config.toml
num_hidden_layers = 8
hidden_size = 128
num_attention_heads = 2
num_key_value_heads = 2
head_dim = 64
intermediate_size = 384
vocab_size = 2048
hidden_act = "silu"
norm = "layernorm"
norm_place = "pre"
norm_eps = 1e-05
positions = "alibi"
qk_norm = false
attn_scale = 0.125
bias = "all"
tie_word_embeddings = true
parallel_block = false
init = "normal"
init_std_qkv = 0.0384
init_std_o = 0.0
init_std_up = 0.0384
init_std_down = 0.0
optimizer = "soap_variant"
learning_rate = 0.0101
beta1 = 0.95
beta2 = 0.98
weight_decay = 0.091
lr_head = 0.00904
warmup_steps = 200
schedule = "wsd"
decay_fraction = 0.664
decay_shape = "linear"
final_lr_fraction = 0.0
batch_tokens = 65536
max_seq_len = 512
doc_mask = true
train_tokens = 125500000
max_steps = 1915
dataset = "wikipedia_en"
Each number is 500 + 50 x the weight over its row's rms, rounded and kept within 0 to 999. Layers, rows and columns count from 0. Numbers have three digits each. The size before them is the row's rms in percent of the matrix's.

# down: layer 3 MLP down (transposed), 384x128, rms 0.174, rows 35-134, columns 64-127
# up: layer 3 MLP up, 384x128, rms 0.187, rows 36-135, columns 64-127
down35 107:499440476575556546482482479478487515480532455507448439500595540495463470517507430505562447560554420457480582458576589494375541497485456479557513469593425488415513480517552503473469461469486495
up36 093:486528505478463402486546534519545563545584560478459511547562433518489488522567460444569466554483469509537569521510534468534498472500425487581485540553544536591492599384444434462556537397502558
down36 087:457537547575454510511476414480489532549600475433512466421389479591500460550403434524501550617532518563624471497510432467405516574468600528492491494495557489458618498412514447434434506516476448
up37 107:578583407469422480517455462446455519527498448399528412542407458508485500488449507491570480477501486529493407549514488407413458461472523549464471454555525543558450428476643467469516487420503528
down37 106:598564476472539521514433588520385510493521372525500388436382440483473461515482549515504510524433398478506485584532538453502482569481485521556559460500502462518508496477496537490344449481473511
up38 099:497528555485479498530533442537512441470514497477601534506575613427484478538505484319439554514487481447478507343540490445514499463489498489482456444592443543587393544434512513550537545561517529
down38 103:475481431498578511458389529582542540536518492517411472492369363533565500474586507539435508450456549522479518641519558513464576431505457488554511503450538512455519481525538480492491405437473481
up39 106:500491495565576418504432494563446479489519436472554469473477479513550492478489413550453488624499565541575491409392588486438486446542526573510466488441451546611459491469507472572435514466477562
down39 102:457572508514472402599408499390497472529506494487476515432512571485460474561519461480571528562507478568589483507492546533484548569503506501536424432490520570509496520516512476555469430385469372
up40 096:564423440498389490504462421534413449508493490539527555487416536448491541427514480554548493572479582491599552484473527494511478481497484476536502474526500483474508540433509492438456431554459547
down40 092:589490517486534468522483473465568532452497486462532538443515441540494494564500496495584521462529493489503451572427516505484473514411474488500512472487511488464431450491491562459529490528596450
up41 096:517505480607451556411489497495538480497605516580544447507587489380469555505579512545501507506395469413545578519538541442503415466481467437589465538455527489448491545460497520492545554414537526
down41 100:472519631434554418523469507415496450478495419527492470545467606489544476501511479408565561503550524477486480461491501542460514493516553476411519553573574633452515502505424505515511496492571462
up42 101:488510451554431508550425482476476467440460497573444536509514529483485489434636497676474597506591445428569514517533486514497437553506492560533496518490387455609517536524563450456511555573484531
down42 105:590565507444589539502409425511536431492462460493437507455478398481462530514502415498471483511486439455469523510532514579523536550513589473502468486511557494479459492540521514380486478427512582
up43 092:454567506488472483539482481617586446531507544443472509514461480442525523536557382485437547498518446598456544397540471561467551507517531558474552535413422484599394546417489456465515491540470564
down43 090:523433469536535486467511546569497550491513445559582560465573462505393453591482602456531531527487531472502506563554569487481470560538510511438479535451558473472610464545396522484528478523551511
up44 104:475501433428487524460482428451481540384464575521529481484457529499447497558561520516466484410536491485495539479499545569422522418517377540492408539437502513462461533411547410516496542558613518
down44 106:436520549591534536593479411518484448454530510519529493532558497568484448444463537437461527453525436411511494460454525485519551483476575353597488481490501465506407441507450489473489506548584534
up45 104:490490534495425507511466510546570512409501525599488490495549527526612570416497552539479505415450453502475557497582603543491375488517550460455460463570452581494551488579525532558465477467479495
down45 105:457459566527507483406538497590444416492564563510536578557348471507432517518457464491478544468525466508508500529560448535468509484507518459540452460474552562512505500442415529535448518459432526
up46 090:472482528440411528539539458516435584465425544547539560526472485502547554525665449509476527488590564486438555427482571436565456552571583562507492426478535520487537423487469477586468531508580530
down46 088:490411542541524487526525518590476546518542464474454491606408458517440475479572524444447487491466492538528408490543487553449593555467465428540549545493614453524533531584551525534480452498548477
up47 088:583575409510437413542468504514515638516429519473589589518420530606576548561573523522487528489399552501476481536456578546501501408518474475458465468532507525468517579419545509443495477481452457
down47 095:465418479472471533512595534529402497542468532566457581495565553511462490506452426511514465603597542557609453548599414391482504581537487538497462468562423509495476459482464528461490487440412497
up48 115:585518515510539471515639500521422543430523529594652462572484486463398467495526556541385460521468470439495544543535505478473538551498480493563480493580533564540628496478489404482529576551482556
down48 102:515588446464457482459467548555570536477430438441503518499508452438462499491456458558486488542508453483365470465526423481454425462441578575463545457468501480509486349517456615504490460516507573
up49 087:601496565402538460506510458537506509413524523574311494473500493538564566455531527568526403480467518470478482510532483545455457520464488559499426507479509600513590417532513596490485477512415501
down49 085:457478521561428451513589490586478469584630473425562512507566541515461549484478527419465534585501536457406505490494534397478515534496496450450557495485553463506540454483553425492533571508492519
up50 092:545456522499481463568468512440506463527506502441547453500455467518477443511402412488482593475571497416529428530458485415543485518551492633508527385471507530499470463513519486530486424567474506
down50 093:466462429497525530570449534511473468461421522471495476460457483501519501495558547534398485512454484478493492538513524518448653536424572466439541541431500523420421517469459553540474645450495456
up51 115:526539534440433440509528536538559533508465455503481489521420452450519516479520497552408547563497467541417548531469493486439498451503510393514484487379538543538432547470451426551461461555574493
down51 090:454505543523606432537562478516477480522501494516498489381420526488433499447567532518452391533415468491550470523456559550521513505573515479510483492499535468568577491425526537521467542439452436
up52 089:477529500522449541476478500515540515441567459533451536445539522491454426488550440547531555502503494517551638527412415468415487543400498567478434455574443522530574383538427570522540534520517577
down52 097:546431550570545617491533507584548533499516418515532549509500495486447467523522507428462542463513493513494473483517524575528527436507473449443545479466582453449489385552526424547527417578596507
up53 098:459465470502608502573500438450563533474506428548543490369571509438485513548559475522533579509504506533462541532542508492471492531555454573462497472476429488475566500424541414477503507575565600
down53 094:482509386489515540518408436555425495409582548542437542421490479484441498516443451442448510499581486541460535520447543503494505482488508583494539502534516467444607580542519539535546524464535492
up54 091:573519457447481485552515447483459479498452449578477477508507550487537416427466463504492558437555554462494479502529497508538514531566543466439472503537466482517447492482514412608477521515591585
down54 096:513504429507526452519466458466441493490440494539459487428538498525500434516533494462456452493537597496452488430603460448489453485537539527457504459464548460469665435515489578495500528506469562
up55 089:554580495494533510540500429505451452533536516474490435471546425426517485570583484629520523421527417521507489406479544541534425511501573537542490485579500456480491554451467515583489588450456478
down55 082:552554436475517440495514467523492537465466511432573521444493493491510505501552515544421463484350603496559477498553501507417542525462556467496501471447521553521547360472636471466484427516379465
up56 107:558526510539386506491491481620532452446506457541496536510535577526473393503542515469524571522505485462479535484486498536429426550333573523555457553502513512511464540500454587487479538586493623
down56 105:531528447498574507559542504349496488484544475494429502510456541572562587446445480535536529469522487436515486459470504540496488526436525493628579462520489545490520476459519493422456437451560483
up57 108:489542490471588500526601558507495477480530529434513492513576469562613445514459441538499519443544512522547458446433568488479505483507531537502506348478554539493452464492575447552393572509514526
down57 112:408490482450444462490447511498519480519494520565527533542480450486487508564529463485476504461434538498571550352431451467524515470447454543472520516530478571433462571498515412539632575514417433
up58 099:547398607511599508553579575377560505482569538508494482508475518471473439531510503460435453463494474612409528414518517571503524517465516466558467529419481511523470513471470513531413531484479502
down58 092:532519459425547471527495492526426539572504432515437509563430497582499409497492431536547549517436448478515533541520604576526460494489437494456532497575509572436458508538474569480648447512464557
up59 101:523508524448471490529530469503577569516527587556467500497417481551477498417618499500406539494519553523420448518440555480487518443462405496443490498463531599514554513500488426591436497541525574
down59 089:478525515503555525509555525643477572441549532512451498549571511500497474510518467534588515529555450487569572408496527517503496507536529576562495515532495517451539427547473418515512464500492541
up60 097:566603526619536504543519524530542544489521431551486565547531515578441492468535459511412414432542463481530549501566520453504495428437540503496434538467452540503512460566449524501397514613505538
down60 098:521499474502509492475513375455511451475489475478569526599466486485524447538497475534616565481480546485589501446422533551500487531528518466548525533465522522532527556526568457521476543488473449
up61 116:451505435498483524515531530595522444508477536535394529542519511561541480488493434537465498473507494526437475559588543489403430405554470483521494545545495467496435460476506573480441511516538438
down61 110:483527382500529461384486480501498544593512530515399487493431471494486499536481447466460529548514534441467503542510516468570485456568471512456442539562513467572550557566550452449517564534528526
up62 105:516440531541530485520593550638503531469522506433511532542515514481552530518516537603428462446506452473461496483477437496482510486468405648550442445524445541546476464504456546526528514428448390
down62 096:530539397495493507486414518592411468569510509587452484483495540464514534570536533473439494473422503533539475474520476581472548413498484380530527638538521417479612538435552493519424516476420609
up63 114:578437526457474484500502428579487485521612495519513420539457516549557482449506565518550501556436560425569558473508517523476498445551526434416488580445447475488485529558504526499491471543397471
down63 115:506408465562544511395481590556456413470444520461514500500544486549450570567523430488496488593487402416532552469523477552505504533513553488483438418524476482516473612453481450574514477467415593
up64 113:564560503512670554579509530482449497490523483521526457556542491441496462488587470438582489443412429503465420511505476492464583563483519430445548450550461663443474497544414519519605523555459538
down64 110:492539484519533508496444496537496459447597452522481462468510539532465540498475508566541593585574474434580481558455498521616489562427442507536523552518553472511458553449538435469542514511372513
up65 090:560444501459512506525578584437452489405447511549483471457495551526521483486465563540485552528557630531367519475496491539467494498495552441474495527469449539472476498394492541515480585438503560
down65 096:521521526563427487415478422466492476537561455507497459495509385512536443530532574552516542423504533461514456639505474590513496514545474600536479452505559543441482441588487495509476510516519470
up66 099:528470471435536554540444526556582499479524519539578555545558404499453503498499513511526565506566568395480471489549499529471471457501449404486540527580596549482557553437470433522594501548585617
down66 104:476442454412513588493474548478493508504507490568470558325536507516455459504525507554499463462457499513497553564472519444495556612498456380454450508529545488500493598606513449499612511467422508
up67 099:571561515520523481511463573519529421629552464527440491512559412459589463513501410520419502490476463428456467472514521457469580528488517558472535474536453594570467544480527502391510499440600513
down67 096:510523507474507595595416513475499619509410512595413448394509499476564529557611447400451479453524507599574473481447530502459466537491448458463452552467481544447455386453514433493392442507541531
up68 098:579508528472436442441549571459505510552516538496414550552500558550457515453540489512371450558528567493576508543425497443445432539498539475579433449579457582475511545532554438497446519385482524
down68 101:467503584429530375478461506446587459472489501532459560499508386531545471549544511528474461485500419510421504549492490526557545484427463502537571605526501464561483575477420508479554540541513483
up69 096:402552550507533454546476381565559509629422489504506546475617420526499522540436476496537530466498489532448490584374530504444469451535446417513487528571476466508518488472487515467519466531513480
down69 097:517504507385512479407575515507513487451567389397523491476413512441464491466505581552556589475510413577475448541530518417546499447450566492489542477486430482516424492470461444457529401402528514
up70 086:444514524524573573545457498520510458487603539560455521512471490488411412497478500474488501456482440493407463487455493520401499512495483483600558476441556483484459521523482465449505496559431500
down70 100:538456494523394467460535535570506540537402446506575534484427532455498570452528637538488447492482563470522548514522500500554548553557478490409490486495457548536563424438522496511483538437608526
up71 106:476468642470458555560464467464513561464457492547484478480380451484538427527517406489360514393519562505471518520424447494454411479502498460580480517409509557582432424492606552445514528478549516
down71 101:417582483472473492475524520486436516458490516536544444495451493467552448500599469469511561496538492433581515491562577526543578478517560501517535539525558560493542540473334604588607528474531503
up72 111:564491435504502499558436440492416556558420522454516501533492496499487452535499507514505550433504541449518414451518457523481454513549416594441417378501487480501600533528474525523498466500423552
down72 094:524584462575463485545526362579590540531439492380478467512449445476550510503460368533514474572517551554505432473510446576455537548531446462493555476464532454553491467525463423551517502561575464
up73 108:461501515478531475540514521502495503510498506494422407554513544542459600449470497473550586568432583502480395418520463490464423521523538416526479524456469565451518483497503529547456430483579519
down73 108:528439497593518502536496446518578540477530451494473453460513576497518596518376548398491489512527475551536533498419489530509511552504535436479546463390478466520446503534489415483447624539521424
up74 105:436515482506525494503522444491394476503387661513470470608485548491534541522487551446553544554500519514518525479452497484493547524526441545466430499598488516515489486564426549557472610480518416
down74 112:445465579444481454515429415445456531477540485512493470583535571493480448563460539453529544544487509479487620483558485494444399522533552437583481452527568393519418473566572498476553686530439549
up75 106:549396544546474541543533531495478499474586469423496438538441425572453497462492488436415357493497532463474436485405569528474482473537532482463572537487468530509522525466559614494601541527478579
down75 100:618490517552552618544470551479521518417415463467540502541583544560479476493519399484532530494488494515448534493528525464561489496500504517505428532457489514464442444661463610507518608480520516
up76 093:502533572469434424421499608526432456480493616535503563557469478544511460483590482474541525469489421533545526530466572494602529502544425503607505473572569527514489541395514473562565511503566496
down76 098:483529509459523570528506468517463488529479529518408473459548534509537511492575432462515541425579542499551444505477490565492431466529509503564457452478508312465468576485478568564436410394625560
up77 090:607438448465485533584524364496504599507550494554412496515597565578585443479539526485608475530511548550549501417500538518509499514597521607477459501513374517503526509415579464460443450499496497
down77 094:514513538502500501438473527491548492444423500499524465527522455480538477544462556586515472555486450450435480519427541487573362482528531445511465425557424457545510527502471499589534505550463475
up78 098:405519431615515492586542471587488575513485430517515338479528453600498497454414440524476522405631457549427469548483533461417492440503512524464446504483514496425558450506512570595438533590571462
down78 093:600479615442511544473554525338515408540538529524467484492470493405466518569501526512522503383459488495601510455504491485480558522492539485460491456501532541483466560566471489489569465449407478
up79 093:466498477497543506563508518472472500590543523560435496487499476501461455518439495516496470471504436538429443457576466581494529474551533485505491486439507413531457561501499524568587503552517465
down79 085:530544539533500507481578426533551500480507500500587491467588528433550490470530469388498523477460487496566544587498475444369509481485498588535492513519497506395426520555486507440527518441412608
up80 100:535475573492502445456569549512474486438564444445459466458497507484528422460473466500468493452539487486484453463444548421448529431560565366514519556560612469522524550424463467478495493538487507
down80 090:450560491506577487520511421513508503519445483539520440502446467567448513586511524561387489509510536436518498428504430604514497531518550512553490451434529566455562494486591465475541580533463498
up81 086:483560474421405502529438508470483519495492505439465465492476437526414470462430496506454510516524444481441390512594552535538520472458478492511506474496544488510563512542468568493594527528471572
down81 090:395495462520461553519421632499540569489440468516551458518483485460483403452542461559485536462540491483468476380517495554587570408511418532546520477540520510537483501513607554591508540535509532
up82 102:534484525462489503506514486517496533481399457544575466558562562452510414534457623518460434406527533524475396532510508533437494411467509534448490585464493489520433485529452527480482432536473486
down82 097:525564556483498572465512556421483489423478563616499388502451332460475573542412507520517500477450543500434507448607393480515462407450518436450518440482477485486454569524542500437472512531537440
up83 101:474449502514514450493490455519379540477545481528482445551503477460532521550495470393508548564556494432554551471467530483455570506484523643528576451459541476530442522473539454488515481514443642
down83 105:453576572626468519502554599510442509441448581616396456564510529504470493468523410499455549510471584426472449451408493408560454460536380566563522565499535525520479446343483520525475499575525485
up84 090:494411506507517552541513546507559553565530507502483502565574507520507577549541523558505455471428559529457554505466523547447452476544402512512468552580409425453553530424443537525372463480547492
down84 088:461567533537466429470583492477490602535482594445506482493458372511495533513481530474452563522594493515554528490513557459495455477518572503427531495419507598526530499493456507499591552414460546
up85 109:469553590479569502415445480524550461507553463462464517531544474461535578503430514455468508521566566433551544527450421512476480543521489503560469521403494527527473534545405454483532516495655571
down85 109:603439506496543473416529417608544431539481524456481494502475489430569599504544474556483492448461467420535540533550484538492544570447469436506508503426553497527474539516553431480521475542500447
up86 101:499509401397491527564499463481457517541554579479433490433429484536494515452478459583505487420541662541507493513619480453488479481530569606463469496470503509477430485506550526495524547468485445
down86 108:431514502475506481486434507547560507559404481466540540481564568498531508529422500345420451505547457512577459398454495458490525466589514526479491514484529503437563442558545564487469514512459430
up87 091:554486478550556427456527464492477430532510592481447383443546493459511437496520473526516461518435394487563504530469538371584538582479488490528318445446443512541442501522497535526456489485442524
down87 093:539530487524584523465419455495535500509527473464566592551450429529445555551508563431540496484473448420386522515459461458406520490533467526476564504549558514375562459432507511451494521496607484
up88 111:510554557543526574557495403475413496465471516502538499564550522439452559483502523496605476429450553496479470471545464480474613383512485425471541515499495566469519437498483492576556492512509481
down88 106:456586508553418458501392490524518511483573489493541460492584447494523539488489513544481495439512538429426495454562494507629531398503427473541502542596503522489518457466422551510516504456442596
up89 084:484471553563549427529410474506498368532460565480518531543512479505522527535440554480528482495504465476522520557449537413594603425565375465476425500534501521438471498488563473490457492487482401
down89 096:545558555515465419463502590569517593451520543458513589508526472556531531596483502450459547470555501437437505482460489559565524525498561518478554567520478540534492487485555472484530466541452551
up90 103:543635558438517599439582462523498467374491557537460470463486536478400449499409492465459492532638428480534479541489539521547542602497452532453517573441491574619477478450482479491468467482544459
down90 100:548435480520525547537528516541554466388528526491484517497441407473459418490470493427587508479470618427433505469567522457511434438454528528523532394487417450522515496539530499491474516505499497
up91 090:566520564458495486492563477615515408462506470514538431497479492437453566520475579549497586461475546500467470499391501558495498467500553550474485548413471500575548523479522457593428573490546602
down91 098:479521550497437424469469494515429524544299554554409568465542470527441461490472554584460423496505481482523531521573578463547541440477599534479496520477553503529489491423484508517461498553473497
up92 082:530487480566530574508394434447529548478430492519391583580536474550518464380577507451441511493576519597530513602494502434470462461554417482551450527558555443548502469493541429470491523461412582
down92 088:467463453517494452469483454592521405515486526492504480503520506503540479507611439499518529501452419571452502528550398461553461496440536387586466462492531388549512504500597593496522489465601518
up93 122:551538532581552485548428488462588504490424480479544365525487408590551515413559501490485617495470399526555505509573499459514524472527497508482412513424565514547470443470531453578460490533489476
down93 118:489475473504505505442492426532522503508483569531563513518521446518499537529542537484612457520496462596526590513471532565448491438446538498481491546427555473511503525568493498551408534541505492
up94 086:446471488528431502413393555523541470505518582486570582432429491554456552506565498431444578522412526434508527516501487457445496410512443543500517516539459601529587521428438582419526444498471508
down94 099:538571501492630462616543551475494522405476408510470477540488538432475463453468568501519483472546407492432497490573505607509555564514434454450433430442534513495416516526562460577506540430511472
up95 110:489464544516601515574526443478478503538543488573516522490559494465504493537569568512504517482488500462506560390478531466496534522450510428514600412525478468479424440478418544527527530532467498
down95 107:503583540442521468435486566557561548499546452369477441455512522469453542447504523452559520462489453471435592570474506552523498513470458527573470491621433458477507560480484560598588610463547476
up96 093:435505633458537610615454492472451435499529472619488541454528307521441532480584523563526506526457492546472479443470597561532472498585481512538452494533500458512472439452574491496436520488493435
down96 092:481565535413494486475543488551461538510443495456436415493427510495512536600538504508521544435511427438516502459492480626514479450461487523485487531441577533505582427446492485454453472565511507
up97 097:500534495587477535514382490422560496513393552422486495424578430419543575505437577493542453496530459501479586467496516557518658529517578488585519480436378500512566506506547518528473462438492473
down97 095:599512492576524451556547502495542448490438458550519490549397434454537572535427527494535527528490551487535480535517481470454560564441495509503575491524436368501426538493533441539612504514480438
up98 087:510474512402514567512464506477601549622567560486442472547448507435404514457509570459426473410525416428456503548516483530490551415532481525553550476530580510495529606426439537482569503477414488
down98 089:461504516538557445563488550420455555468423483534581546525444512451529472470541485504470546580424608535472508508556472557457596525496428493468497549532574549488650432495595468534442588542517510
up99 107:473528545465420396521520512612561473598480565550471502540459533461512496509544506438497564490588398464493515466486504530462556435434455466521448467478447508444486463535498521494484470498500496
down99 113:477545374532424502519501417459500388531430484573495508447520637467590500504491605541524566475538518496543575449414504527483451416507571544483447539497488471466506549469444521560535476479484470
up100 097:410506448541613584479553476494507505563496456545469485536475531519537474490458477536370580506527483562504474493561453396484455449515399569603470479473478442520603467484538498483458552510497556
down100 101:427503564512576556605543553447460480464501501529508551483501535502464448496537477573650470469465566521592531542451469495572546498462495452507597460512474554400465462499532443515473539566579479
up101 106:434515533453501525611530552521567538469537547621473500492423588536408478387521551487428462537513497516403537636531493540489548500539449565506530453446525565500484567420425439511512500509451527
down101 105:511461535487532440509545456505489577543477475442575591455512468510549472539446448618563517482417506544466513508507579480572492593527519527531430490475483539523490467527609516450479523453502543
up102 107:502551433550432497576432483530574496474513503459386424519509506503451605519349469550500626534542599564531562542468430533470513499641569540478460454606479460511521460512496526495395518471441550
down102 112:427433514541498521473482437452491557527394483458491544477591630421472499418485360527519459515547484526488460482532508478450512441530483491471557445627550532499537542558490356491380546469502471
up103 087:600549515423538493417497527520506482546504455553452497474541499494447490523624411451554566555467485517586453520544495478501557437415476447526471484524461500534468501470516429436388474500504584
down103 090:433408502519511563481470436601500472469521569481545513483559542511533476602555611562519565508570431505530610468509558524539468566470519415490471496448503438518544524521461525524530435518470482
up104 091:486513446590515598580493484545480517481464447467474494475415494560382513570574485429542491558489505420545386553509576414434521486482476442524499508515585483503479508449444555484534493471593597
down104 099:415479483459482503515435536521475515586467516512462473473429523512499493706474477537482451609601542424521415486557531466543448588549510422478505474554450516457501497504450444478411511595532582
up105 106:478419461509548484519392491445416531560468450508416392526494525461401542494578405580523551477532512485463543426519472520467532451505577577416497509602483485510486505506609512560520467538398462
down105 109:544357595510469453463568404455452489492507519501545467502574442449494479444506597545528544518415598509438486404536457485565564428499430453449437496532582504524561559470547494442452465527572441
up106 098:565531644347544555576511443475553476514580583542395482518499544441536441475506648547463469481450533512492488555574503496515426503479556494444482527496539467486561525521556538449422437457479485
down106 099:468476528573583435417536537519479556514469441496537469468559541465567470543437458505474521551557564519447413428498422410503576528549502400501489447499528538504507446455531386558481484542477395
up107 097:420567536493553397543505526553486533461558567475471478508518465589526622466488465504482499576498501438497530493515507551400516469500477493516452543406586400535565486444579445371526571456471474
down107 095:604476447412327492499535486505474475402457439563559577556556530510461508505454544467465510540565451461509530490449479424539471537544560544463539428530583572559515598438452509528516501501439464
up108 102:514552513498483540571432414502534533546463549466397455589507467452463458485555588460510525500462469532577467402414465527457519479481515541586499518542527623418548496454539547426580509543464505
down108 105:546488449542539417599459490519504410470444519523465638507504492526513491493431566507512402585462456497502477518530471504659550433484570567415460514488544441459572472552558483529508503447494537
up109 098:493394447619462598549483537501409460453513446587497520533598548516507605537519547503500525491433498560555526592491514466549477456523538527423469533421514562462532421492477530558462456565510564
down109 093:577508484491424551525444525507443574486425500552493579470474476558435567547524460586464472542518485498512560517467455528626427406493543521484530467487530544530456475483486434542569486576493506
up110 105:412458443478492468507546535557453513500517461451511471538471546524553486448497535512413490463389575501471460557536555504494451429538486581560445470523527437457526488496523524528601507564514513
down110 097:524576545396480546522408529564514472532531545675575560424423539498416446462563445527478533558522503500507493548463524475524534500495541488447531432463511523552498494479519479550414504527489600
up111 100:437596521542470546518513468574473485463565518561466433551528606568476525539484478425504488472533510475503430469512485461505492514480495512514465368494588540482545602535490470510529471584538518
down111 090:498537544472523466606428526502545572531423407460463541418463561456439499503550383458501496505503451455500506441513483497633512475525543520472504596482472486417559439552538586490546392558494494
up112 111:436529517580535507499526493496435545487416548474477441497591456447449386468567530533506570508493454458566398496489507540429539533409497579564489444519524522525444519528523479464515586545594491
down112 100:520444457457497510451451513558559457500474430545542549445525480475437483499471469562510415514496571458407502450526539549428538531521523445432471481485528445427570442498564590570482508471524505
up113 117:496538495453519536538495526487459488507474478456455526393458452512465442425494393396540541511589534591580539453490570505437410467540571423408481473504505578495563500594548545579469563586491544
down113 120:418589491529474479534520459441414450368524575492553450511431406580491495535564494507514567486494495536489574419589449457517418497477512491534524465448552592563510473530464412521495392474531446
up114 099:547494475567523544518484487508496537441403452586445501472579488584509530514544556471624465483390452401546535517531423576473453480488618448578549578420473546529468535520422514523468526530455404
down114 098:545427464501557534616517576660430461411462463488495542492437510503562502514431468528425509498432486507483501483531491449500491602485471501561557537428490442553521378513479411561456383590480484
up115 086:513501503536466452552515480562493413534420520397474496624496415503496518617461489513572467408480419501460425466521538500511572502509466472504574506467497561502471618440502468492506463559554455
down115 092:521514499488493528454506558570565536430517511495514536444517444425502468454454544443474540459532496530586508546466448399512553560530547467500495465483453503503457480477474488452482424481522670
up116 095:500511482470470460547508561575457375587524468519446528500462584473472475442486391422498536485469468516470528457471502454449444420547492565489396474467513592494475444553409560566514508488489473
down116 101:461454483609481515540380371490418530449630510456576473527612440504565509524471487529485515370515512466477487520517501519507527467450421495529500494499537476497431530553488522434430397458545456
up117 104:546527519512512460517415588474595519558517478490514573555484448461450544508505545494585615505445505503509530511584451442428435404491568563502487485501466509467433512500416541549354563545511535
down117 106:444442512538587668491471550464547504381497532584539462479565566425518506524517535449525561464429513495537514508450526517509369507489447473465511408518530503482517442658456558497568515562541428
up118 105:476468477500513491533499420535562540531512468528524430503546545496481480432471572617492495537538545450476471629576479560504540458457408458495499552479536535495488503419431577493469494460501452
down118 112:460560582536455541552490584429406471443539548459500562461457497521504500531571536362500491470413522591578533417493555442495471451545604465513579465532472525573489489409532438480457588569493406
up119 090:439593540466492407471469431566504534472475519498548473497598492510538563484539535517556491541430522591544545471507499492481498475588427504447461529521469485538487413476446604544464576435548523
down119 093:595504523584500503483458440434525442593540421500523462563565521501465515492493565408507502453485467435475556410517497461520554527548446558453514547487493526629511456507482479378446505500465506
up120 145:517516527474469521554505534512502513514490456553389463485435532585485520435583507492415491519503485517387456489490428570484554540549492488507482475515518628465467613465449516575493515561549523
down120 142:485554479439453488538536590495438485484513535520419526566382532505444526451539451506457510460486470473478548484532518506517475512485515510532455471511371537496467484461486466549491523467500484
up121 096:496513519430474504490402480453498490480543454593546443613504522503463531385606449459513531514530472522465530550443466546470557481499494448405494477530520548554474596489404595544469384546554542
down121 093:474515457599492534482454371481450489489534526491473580447517537505520448625411560445488413509512464571498467447454555434546489547462490466519445519504382413470443436474508582504491459472534451
up122 097:498394523512493483513539442495412459430468507474493545573525470599529435511505550439479519601451560561538487510492542530454520486522504476550541421528398553503543455569441341499502547465545454
down122 097:507536552541456523509481603501508574510524494477535487426480529457469523500447425609563493497499541485505457488447452610454484529515464492440497588521542447497486566524584478518493418525494449
up123 087:558622509487503618577519521532371559441516549481429426568476505597444539580442486519452531460430518464587524523522531508431416560501531488476571486564501464581514380443500502473497514458570465
down123 091:411464532495492469436503505544586516469512554600482538456545527556450420472430558482576548531535558518433611457548542526535491492521491492534418548531540532615525480501491511526480519521410537
up124 098:536581492545436511558509519506590558503493412495482504516500454425481457565549467401552559523531504442450469501507454362468520452447517472557525516514527507540527437478511537586537531514509480
down124 108:448548409473538416469609500446447515568537526513575489495534398572417493440506478512449529494462461537538469528509536521496534518600437458426475514563524556582517537438515305462571494469519434
up125 091:558528562465524493516526497518447444563524468524446534503480551513471512425465409462452541463450446599561474495496514537534511417412445636528395518562441533507533502517375435528511515396587476
down125 092:444509461581561524564483530527509402522517481507613522616591537491535554555478524502585563533620480568471483421522560455470478566490555482434500559504501477469511496437505417415468520526558481
up126 102:521536464564582464481436492615483486422483500461498481528555496468576548414548522473386504534415532653473564484522439438533496453509526499547436514511519563475530459482510500471438383558506457
down126 104:562525538545396630485551377594549486501522556503507465581622388528556493466446498469384518536485433533476500485551490466496558496469568474535579477504514480566586506522520529361510481556531563
up127 097:525531496509516431576609506456402446438558505476421399465521491555469394531455474479520521493567537401526554446488540549528447494570536486419499518577461539471460488442530510539585449512523554
down127 107:491617438483514449400456508534555503617437484483503584493553455516515507454473495500426445511432502501507464493516491510467596506493495495497469497485490442504337354538554540581458490463475484
up128 097:483530497450490432600454463510398552426505459461498480520520531422502513520519548525476581425583586466465479459504486479400424428462503510430510516441535528570536468478473503552436497484524538
down128 107:379452382484436317441498505557472551433594503501497457578526460397452541476555565495526501463518449546566527501501435503498405427513518532482490515506486531498535498530467451562449530447508535
up129 107:528550482452523544508428518499506507560382584416549525414558544586526538542435534454450509426529488399400541572485580540492590548530618498519521375441498557536528452518543442509520508537482449
down129 098:529465481502468613487503515525542541476484490500487522488478605450418601599502504543540492561590503526520455483461416539471550495493477495502523648442497490518434471459361483568419435491483506
up130 095:541488444518552440510567550457464472568564501478520458518624486573437379362508456551562498485458502541438562508464580502459459498455506446584499461499543517480524505519573502525563432433528458
down130 088:463546439553448512524566502440485572505522589455361464499493502415523525554433434418452458445496482568503516547532456496567518467441502465454491569529476487466468521470470483503576496500535505
up131 116:527619549466497527495522429474543509502478525487490550448494385463442496503499475504500575462503477397512498556531449407456471520493449509480462470516450572493497540513464578499573514483559468
down131 116:475610408491497464494465490451556543473456415492514440429544521473542471473443496501504567479413497567439479498512547500515487417547629457473479559591552484488534573511449499529541534500378390
up132 116:484395464471417471536436503382458522535527488522476518478552423530454507451570477588525558456557457542573413582519502552429541464507544477512500448514482499501458534542496492382592461509550572
down132 121:587433604457543579468524508418463559457516482440461453502432487508525440498557512545531537533438466511481449470410515463429509458390531486516533482431462512481388458524510554400383453440567568
up133 097:557551528498504484455572633485557530478601533563507524552626499440439484434542496553506460506474550489455488519485433502420523502436503476587477558421447471380504527551518611553520453579475480
down133 106:520506610520535374415446510521554489404451467520458395464511456489590512551532462552536530523489502459528549464504507537530516501470400487541565503521449506465569513468473479515471543481493454
up134 103:610560550472464431510583484498524426373406447589498419473435519526499520409474524611466571525578518508615579495529474516526494345468453511506451473533501538524565530473500476453519558484543445
down134 110:562485530437497484491411610513498576474542504470595529513503504439497493526550399533494569544535533496495548451504496452511606491556561560384390470443486542573477415462487469549527530371418500
up135 110:538464584628524450499530453552560515521471506470477497547564424508523468459489624411476477494521464439508517613431460587494449563462433532552486468526499512488425477536484495458486506505410531